Weights of a small transformer language model.
Size: width 160, 5 heads of 32, MLP 768 GELU, vocabulary 1024.
Each number is 128 + 24 x the weight over its row's rms, rounded and kept within 0 to 255. Layers, rows and columns count from 0. Numbers have three digits each. The size before them is the row's rms in percent of the matrix's.

# layer 6 attention query, 160x160, rms 0.075, rows 0-159, columns 40-79
106:100087165133137169151129163115035116145143120138155155145137121121118124140124144122145185111092130120123139133129148125
097:108138120107148142106141087127148163123077109123110168155071100125132142063111159103106050153126103123096148155105144114
099:091146096107164150145106116135131156123088117140090153104091108148098132090155135117171133168144141115136136110112130123
104:118144098134086131166136129126117134143134162135090099143093125110135173138087119131133135146104133142113143101150120147
107:082097148156147104093120139111122094159070123154077112133152145079097100172128187125095111152124149101155129109088130118
097:111168127116124146150154119113135136166139151146139118065100139141129150120112143109103140134122127115133135137154159180
112:144144132154143145130123133134115136136129170122154153124139149111118098133140143053095153132155130110131133134096154159
098:113160093088159156159151127119138111140146130107110134157123131182114152098109130164132149168128132135081121127150115087
105:133126088117152165110107145118133130172171136130125156125138135139167095135135098125141115102144080107099152140127119117
110:155120081122120108151177097122177143119137155111112117100129140165103146112102133120155144135091127079137122152150133155
106:146108148089131096168123156121130130101081143129114116173131112140134117145114133150100159122134126151073117139120130111
110:155071158114116153124150129100138149103170102107130099130079128102127126151168129083146143112130133169151129133102088142
102:119125149119123106131125100123140124102091127167146132175135122097159146152109149115121118173142125143179115124149115166
108:124170126144100147130137127101110111132178105098132128156122127130117119134144102127183149126108128124123145143070124120
112:109133161167108131115073128138128129177113153093123118118106126114116121147159143165127150150124165111135072099151111113
104:133133128139133116153147181098140159146125078140125131162079122127152143115149148110107104098174174134148123140136108146
102:182106127139101144148118121082155108132133081102143149159127113149094116130129134140142123138119108147147134122126149135
109:119159068127142129148113162091126156146100130118169145153113113157136123127129144127113131141122137149139113124106151107
109:122119150123112146175079159090131155089148102175158159115116133147112136101126107145132096134110121128073151141164138109
103:096140094117145134150147126141144078093192097160145117098126147157135122099139129147135156138106123146142157125117190091
107:128120102128157160124093143135152162127104135164156135087140140109113109147159136132130100103131145144121145141104159119
105:098136146159112122118140138132130124090177114140098131113158135126160136121106148081112163143112146103127142130142109126
105:139115106163154123151078130167101151086126141102141104153121121141126140169105166113125138103131123148176151112161072146
113:150149127120128093119121118127098109079112118113152108130132117141130132143128137128147143122108117106163125166153101125
102:132110167130102137132123153112149151145084067144120157121120140111153124155139079113126130113153134118168101150137099122
106:159104102110123108152133133139137103126135145109122092150156150137128116177145118144142135102125151131159126137124171111
106:179119176120094132119128078109165090105112145141094140159153135134101133134147119144136137159141137088143144148131148110
104:105196122166097164058130110135116120087124148098114110124120127139105152159126119129091147151123112167124138121131149106
106:135142098084057111117149132081110130118122155122121116097151145137133130110117091122151107153131106163119131139190107152
108:094128128132126123153107100128079168120110112127152116128136116149117126156152126156126138146141118112120145150165190175
110:138144118071143092124144120130155115115141132140127100134112130113143143121169151154146100142128126133150126112126118099
107:172139129139119102102136115135134155130163145138108125138189127109159076173117145144150155155119112091098092124127136139
081:103094121142115177109142096128080116112119102103100120112104119119159158121073147120148112107116108114183120089082094139
074:141127142119142119129128122158127135108064097125125138144107084113165126154149097133116171098147127153126106156101135111
087:172129097150132145107143083141134106114093130082102137137136157140134136070132123164176155133110099162174134097150140129
096:124146126128131140124137127121074124089119123170135143180119123112101090127165111127137093095137162127157147146105158120
071:092132109149144145105069107112128119148137124129131115099130079161152125136141150132112149170122130106101120145105077087
091:133166100070131143140179111131147141171121148110117137152101118136143141138124140096135174098121115164118131147146137159
090:077168124127112172148132156106133113158152182154179124096140135122096106125120128122112144141083119116133147084110130140
075:102136143100113097087095126157136129110100099150154155161169129143083111099105097163143121189104107164129157153122125124
076:135116090109150136171132128109139135121133115129099121153111140133107124083097107142159112155143115133150122114149113143
085:075167122129170125095123107116131072132125104150112103123090095147137106128135117100114132126090161137104157174119126131
091:149137146115111135126107130115117143108163119154107092121135125148146127141156112121168098113158095118140106091116141164
070:128106128153103126157147107122135143078158161122098126082127176087124152095087103095150127123103107118153110109172123137
094:073103119148130077134132103126147106148142108069153117066163156092134143137093130113107119155092073109106135113125092155
071:153136147137101171144117129118144135148144139146122102134152191126119150110135115109152098103084137095132136123163121150
073:111071158139120086138133148122116117117149138127111113110146201100113138132137132121142141130124107080123099104133106167
087:145175112095122141129141106094130115142147117075156121133118113147114089106117115170083117151127139156120107176151118135
077:081148093121158094140123124155152132156119114097176137110116078160130123132117167154127123174095102166098140130098145153
083:165177129092131130141139107121138111164100144122170099120168116144150133138166146111165145127086091129085111097125169144
091:152127167120117140167122159117119135104123097124153083112145101136148160157116106115122127129128129119130113104146132143
083:143098103158170116128129119093127096140140129193110124145151121138099096144136131135115120126141111130114135153120099120
083:112186098120128156126144096120133123168110112090106139096120101142135108111133108138114124125130082113166156123136133123
096:109160159085131116133099151100098111105077081178130109143084111131143100133180120128088133105125184109132146140134128132
069:127136102134162103095119087121128122136115097126144156141122055136156132151148112138128174110165118143133110130096124111
087:133165154134103115130141146129100122136109184134129110148153155117127114129107114119162108064088116102156142108105172101
082:160099134145145126145133089192127122088091114096090122105147125087144167147106126138170143150150103141136085129130113135
073:137183138116157150115156115115103150145127133173140126169089117115102073160148112139119137109119187129119129157108139112
088:122101138126124141109140167102106113152150148125108137121164130144140132130125130104118139141155164143107113128164149132
095:144089137155138147106149086118103135125130093157110123175146125101118133143133141141187150105144125146166130131110131122
086:114086127169116098141141088152121117110092145140131158148126138128152145118068133113162098134093076128154116112118107144
080:123102119146118083135151124116107128069129097137131106144118086143142119146114155132132130086174140109140113169098135064
092:119130112144178126112145083121146137140153110123116120123154115101096153134132151096126116178124137087109125147080118144
072:097088123114105122124135135148152106139099121075117181146174155083128171126118142117109181121116136085143140139161083135
096:128133110139097123105153174119122123132121122165092111144127136128143093092119142133133104134166106115153140143085125130
085:084144162112156105093108146121125131122116114189134141159150089116132146097094117114112104091108143115102125153166156126
092:113152127119151105118140143114153096131124124149129153159131118167111107105132090168118108146144134152095131188090114105
099:116119184131174112092133106145144133127164117124136170151116114133071155143091100117131173137121134134182136086115125093
088:165113120150099141131141130140130114111113159107121126092141177161096134111115089089125152093079110127175131109154119115
086:149130078097133116122104132129136145069113113092170134157144090145141120122194166145112129117163130127077102159168149150
088:141096152096120081121188084143118119123123127124109121103086133134132093170161177103159100119147135146159165114087086089
098:148077156072139141121157115134124128112110146101101091086101136172113135157138118113099100100132092143168139123119120086
100:128092137146133177164127133080085146178171157129126134127071127091098142160118123152110133159137147123133122104091096122
099:153145081060172156127152136120125146152143115141111107151096134114123130128165157153149124145183113118077147157139135155
090:124092122147112140152146122097113203163158133126084113117112146132168183136110082175169113117118077117145104110112129140
091:185113126153108144161099129125087144131151103103095087103104131148122115131185167076129164125133129137151138128092076091
103:067138136148112135122096158108167147130116066180099122111117120137131122115085147142131129155120072111105168144103110121
083:137147141125108085123158117130107133132102191162124141118141162143117107110104083146165110122122126128166126115082132118
099:124071148139120170132165118119078143136162117090126118104124150061147149168125157130180142148140129154135115095082107169
104:103153135187089115110126159124145098143107101109108135120151159109171116108089116142084122121126124146107185164121118104
101:150109130123124098131121112163143146122145127076145156135141140164134092172140115117093112084124134147115151103135142095
068:101128088170123160131064136136155168141169106153143151174125098085158134136105138127136109127124132115108132116148135136
078:160111113164089175158130131128100138119154156132101108119127155151094125124118140107138159125079124107172135071128105119
085:105083138172115115110096075152104150119152118104149131102138141137153149136129104113143146113120146134170137073163162125
093:119101122164120109111121102143143126160190139115141171137087144144121132134152131084172120132130170123148109124101146112
095:158108141117201091140116175131103137114137110117140128134143118139100172123140182130135164121156141119134116137133147155
079:121127094110140131157110134110122172136139103165140107173093070098144105123153155163148100156187147133093091131130146153
098:117111178145072154148101118160122151139118159101105117111143134134156120163089110122136147079055128135145136085108111110
092:140142121125120100119124111157139106097105101109099109119167163136175124117143120102133120112140112116137169147175151140
089:069185147097194119108155124122175108144099132183114130149111120170107135118113115150117097149148135133102144133084115084
092:175103122113124116124119119142114100074129103078124075125145137168154144157160131096122153120134066107138126115153155112
092:131144181131123157092165125156117110185151173174101123103127131145105135125098140110151170124102133128159119104062117104
084:113157124076150123108116158109133145176123150200121100161150112117114119122135127157125096123148128142078102166125122137
083:135171124144151090072130162137180107101087108142127140128171103125148115118128109108133115119128102149088134183125147125
101:118115123113114145126089080155151137125107104137131136114065127164150107132163125102141159102136162149121193143106111100
105:144150095094140092135138151146139140083119109124147134176149100158095139087148155170139146133152095128129063174179137144
112:112151154110156093091192139083121127149144120172139143154093131112110116130155128094109087163124125123161129160113127097
111:156144094123151096103150123137149102130154183095137125164137156172155128113053103107109151121098108159110144147135114116
117:145131146139137168106111127105104135110149121164122122087100159154097109108164102089107135104136191157134188147074103121
123:134143098100146134135118131130146119082106155130111130127133125157080120120139135173098146142160178158104116137122147141
114:101097178149139103141119124115115130099140103144098127131107158080123144147155106144101065136151163112111156130141117117
134:138074112147128096166135141123121157108138145142133125120113124132097133093134153136088113149150140108114123115182123153
131:134122151124134143134109141125126130134134150113194094125145156140174069147110128115116147114133119100136099088131172147
135:126138135146103109127126110114147099069154102089154114147140115167142135105124115143110148144124116135144147160116166140
093:157150088122156127152130141114134152155151113122154112115102088179165061104142137155127141129144128108103123111133135157
105:099141097101170104146137195110110120152134141171102114118119139152076162123121113132110132126140153131103131132131113082
111:116097143118149143143108083152152151093103115109139152120138094128096137159152151151115130089139170132118163098170151104
116:147113152105115129153165089131140098109139189121156123143118170135137076133113118105122123109086149124100093128123131133
119:139140162152120140124197117119115154136126148092137092133136142115123117158128081136165124106087087112124099132159139120
100:128155146117180092129085148107113123118147128144108119182123118174143124146128128124111112114154138120065151188119153171
114:161153125114111105154173082147134136123053130128139135140118130122088083131102132167100125150142177137140154099074125136
117:101149141104112145133155114104163106147109121100132089084079135157137127102123111151130138113120115092128139148146132123
104:163089078126130156125124116132125134107168108132084154113143114127137152091152154132173089142156094128106108130159092129
098:138078148123115118134109128133127117089113145120125152142157161117096139108137111104130123136144132147119125188091112115
094:103134114146115139098126112147135140139165120088133143098093132133147084163142113148098141116121108112163140092155126117
108:176141123150094109160147107160081153094123120173101110118131117168115131117128159131159118120105168138128124109085101146
133:130105138146144100162104111132155128153116145111137142123145143114121141119090132110158121129130102139123135164056123142
118:182138131175127112116143163114114140101167099108131092164162128127144098138142133097109126155137085175123149105126124144
112:163076159109124168137115137138129102106132152080123126084133148137140149139044157149129122117149124147153152092148123159
099:139143111121159126124112127098150133101109097139125117169122135085125123176136101148089118129153136155097141154117153163
109:172165107132100146129194133129075138156162143138117120117103152140110078117124103155135136148123139145150163111079060127
099:165138121091131109148136132169129108134111179118148093163147104184099086095127141121135134137109154118087103152113137138
123:140130107110140116135147138127146148131107129185114114141170119122144141100123128145129064106139122123101078107145139118
117:119135135119098130083077168114125113107125069140135134142138131128139157114153126104124136124152124100149160159126164130
103:121115196173109103156164083107107119099117088130099085134128102096162151130127161129147127123138101108146104105153121149
103:098117115151132149148158155120144132165130123139147121129118150110112107176127099155096153080112124166137111083087115090
109:151153094142116153158127137110127144138137127119148050100103133146128114126133133137139132143123126079121092161118155169
125:090104155160090118148142154137077128142093116111122122121090115090090085131140121133114195117103127146142147123092075105
091:102132128130106119135121108114186098151125175168162126158117155102166165102125109072143133138137116086112124162128162130
096:147133107129171084112100147141119123120089127165128137130150111154103096109118155110116145117169138113105130161111160132
116:124129136118161121125128089090139136122131103119151129090129139122139131173144128160130094126172117119136122113129189133
103:090171098166137102132161183106135109181141122161100142125129131126126097125121131128132104168114144130129116151093120132
114:112117107076167125127125136147131152125115177107090115139142156135075131136120143186111121114158140127079132118130150135
102:119120131115112167136145148147157139139091113127143099138070125132112121118109147122098112135156164185145128105166136137
107:117113140116124135134096146096142110110133078126146130128083148160157162108139127118106116129147086115159148150120122091
089:152131149130128110136133126156098152091163060091077143116139075116116154168140148173139118146133088135158120092123109135
117:124106091135161110127167139114155155152140193123133149151124145116135129118149108132114117129126151107068124157184108153
100:140128125146115121123159152105129140130173162133157109127131155141174142117139099112137148116142086110108104129120135160
106:135124126171127139170161150113139171103154066093118109116112135085164110138115136106118116103126114180110121106123090144
085:087088129121109129141139133109143121134128138113141140140119159066145157132134089115110105158124174171127126136095102081
107:155123119094131129114128123102164136109152142115147100150132122129163133159146111123120137126136104088142111122173139134
104:146092148134123106119118163121079138116112093152123122130155141111140080121128139115149126135124110106164071089101115145
088:088164122170086147115142140129143145142158140161117088092103153105128133100093126120144147134115134135138137129131110127
111:120116149109118096092073135128113131107093118162110131103150131133097110103114150171123117128171141146129152122088114101
102:112130178098086128104155088128097135136101162159121160119161133152090114085103108142118175110122139094150118109109104118
112:138117138119083111140133106138112101146104153118111084147144166152154099124110154093151151100110101102141117133154145153
115:129048146104113165125158135127085131128116141105135144111121130152111167104131124144154132119149097120157116099151106155
099:114095138133067123128126105138128127165132155132148147107141108106162160131108126110146103131133137121137105095181105169
101:085135136108126166107124152161154154184140134139145129169094150090152127123107113090117141106139137126101132156139141137
100:157146103126147167128100136092144122088116090139148094132135113134142099118150142118094126108130118144106121142138130141
116:128117185100126147145150117115121117161129171108165117140133165121181093131133076095131113133112116094140162152100145125
110:171102063141147099134121099135144118053075084090131148153133155163111123122144156142111105130169109130123126158173144149
107:151146123095162139144128132115103135130180108140158141126098121135145109134130109123096147145150175140103162143088129149
110:122137136121110132103148120177158146163090143093141172134109127128138182151107107152142159110170123150134102119126161133
093:165087149131117096140096094168132102160103131131118142132134135165130102100113155094153147117129111111117104154135157130
098:109116134095158119093151135066093162142109112169137117100153134126128146133145105162130120113151113106173136097085136150
105:119161142110103150107172171110091140113116129154113118121144162119104119088131106163141160134122125144161098105073113112
092:117148139110127142134103124117136138131129086113092118132112075110131110191135160122152114133110140136153126111126148148
091:143172116146132138137155144131113149120143112113121107114139118114144102100148133163124111130099146168105119110114088097
095:082113148102115068131100116114122115136100111154094171140149149083110153152122152086132104175152141130132132162127116137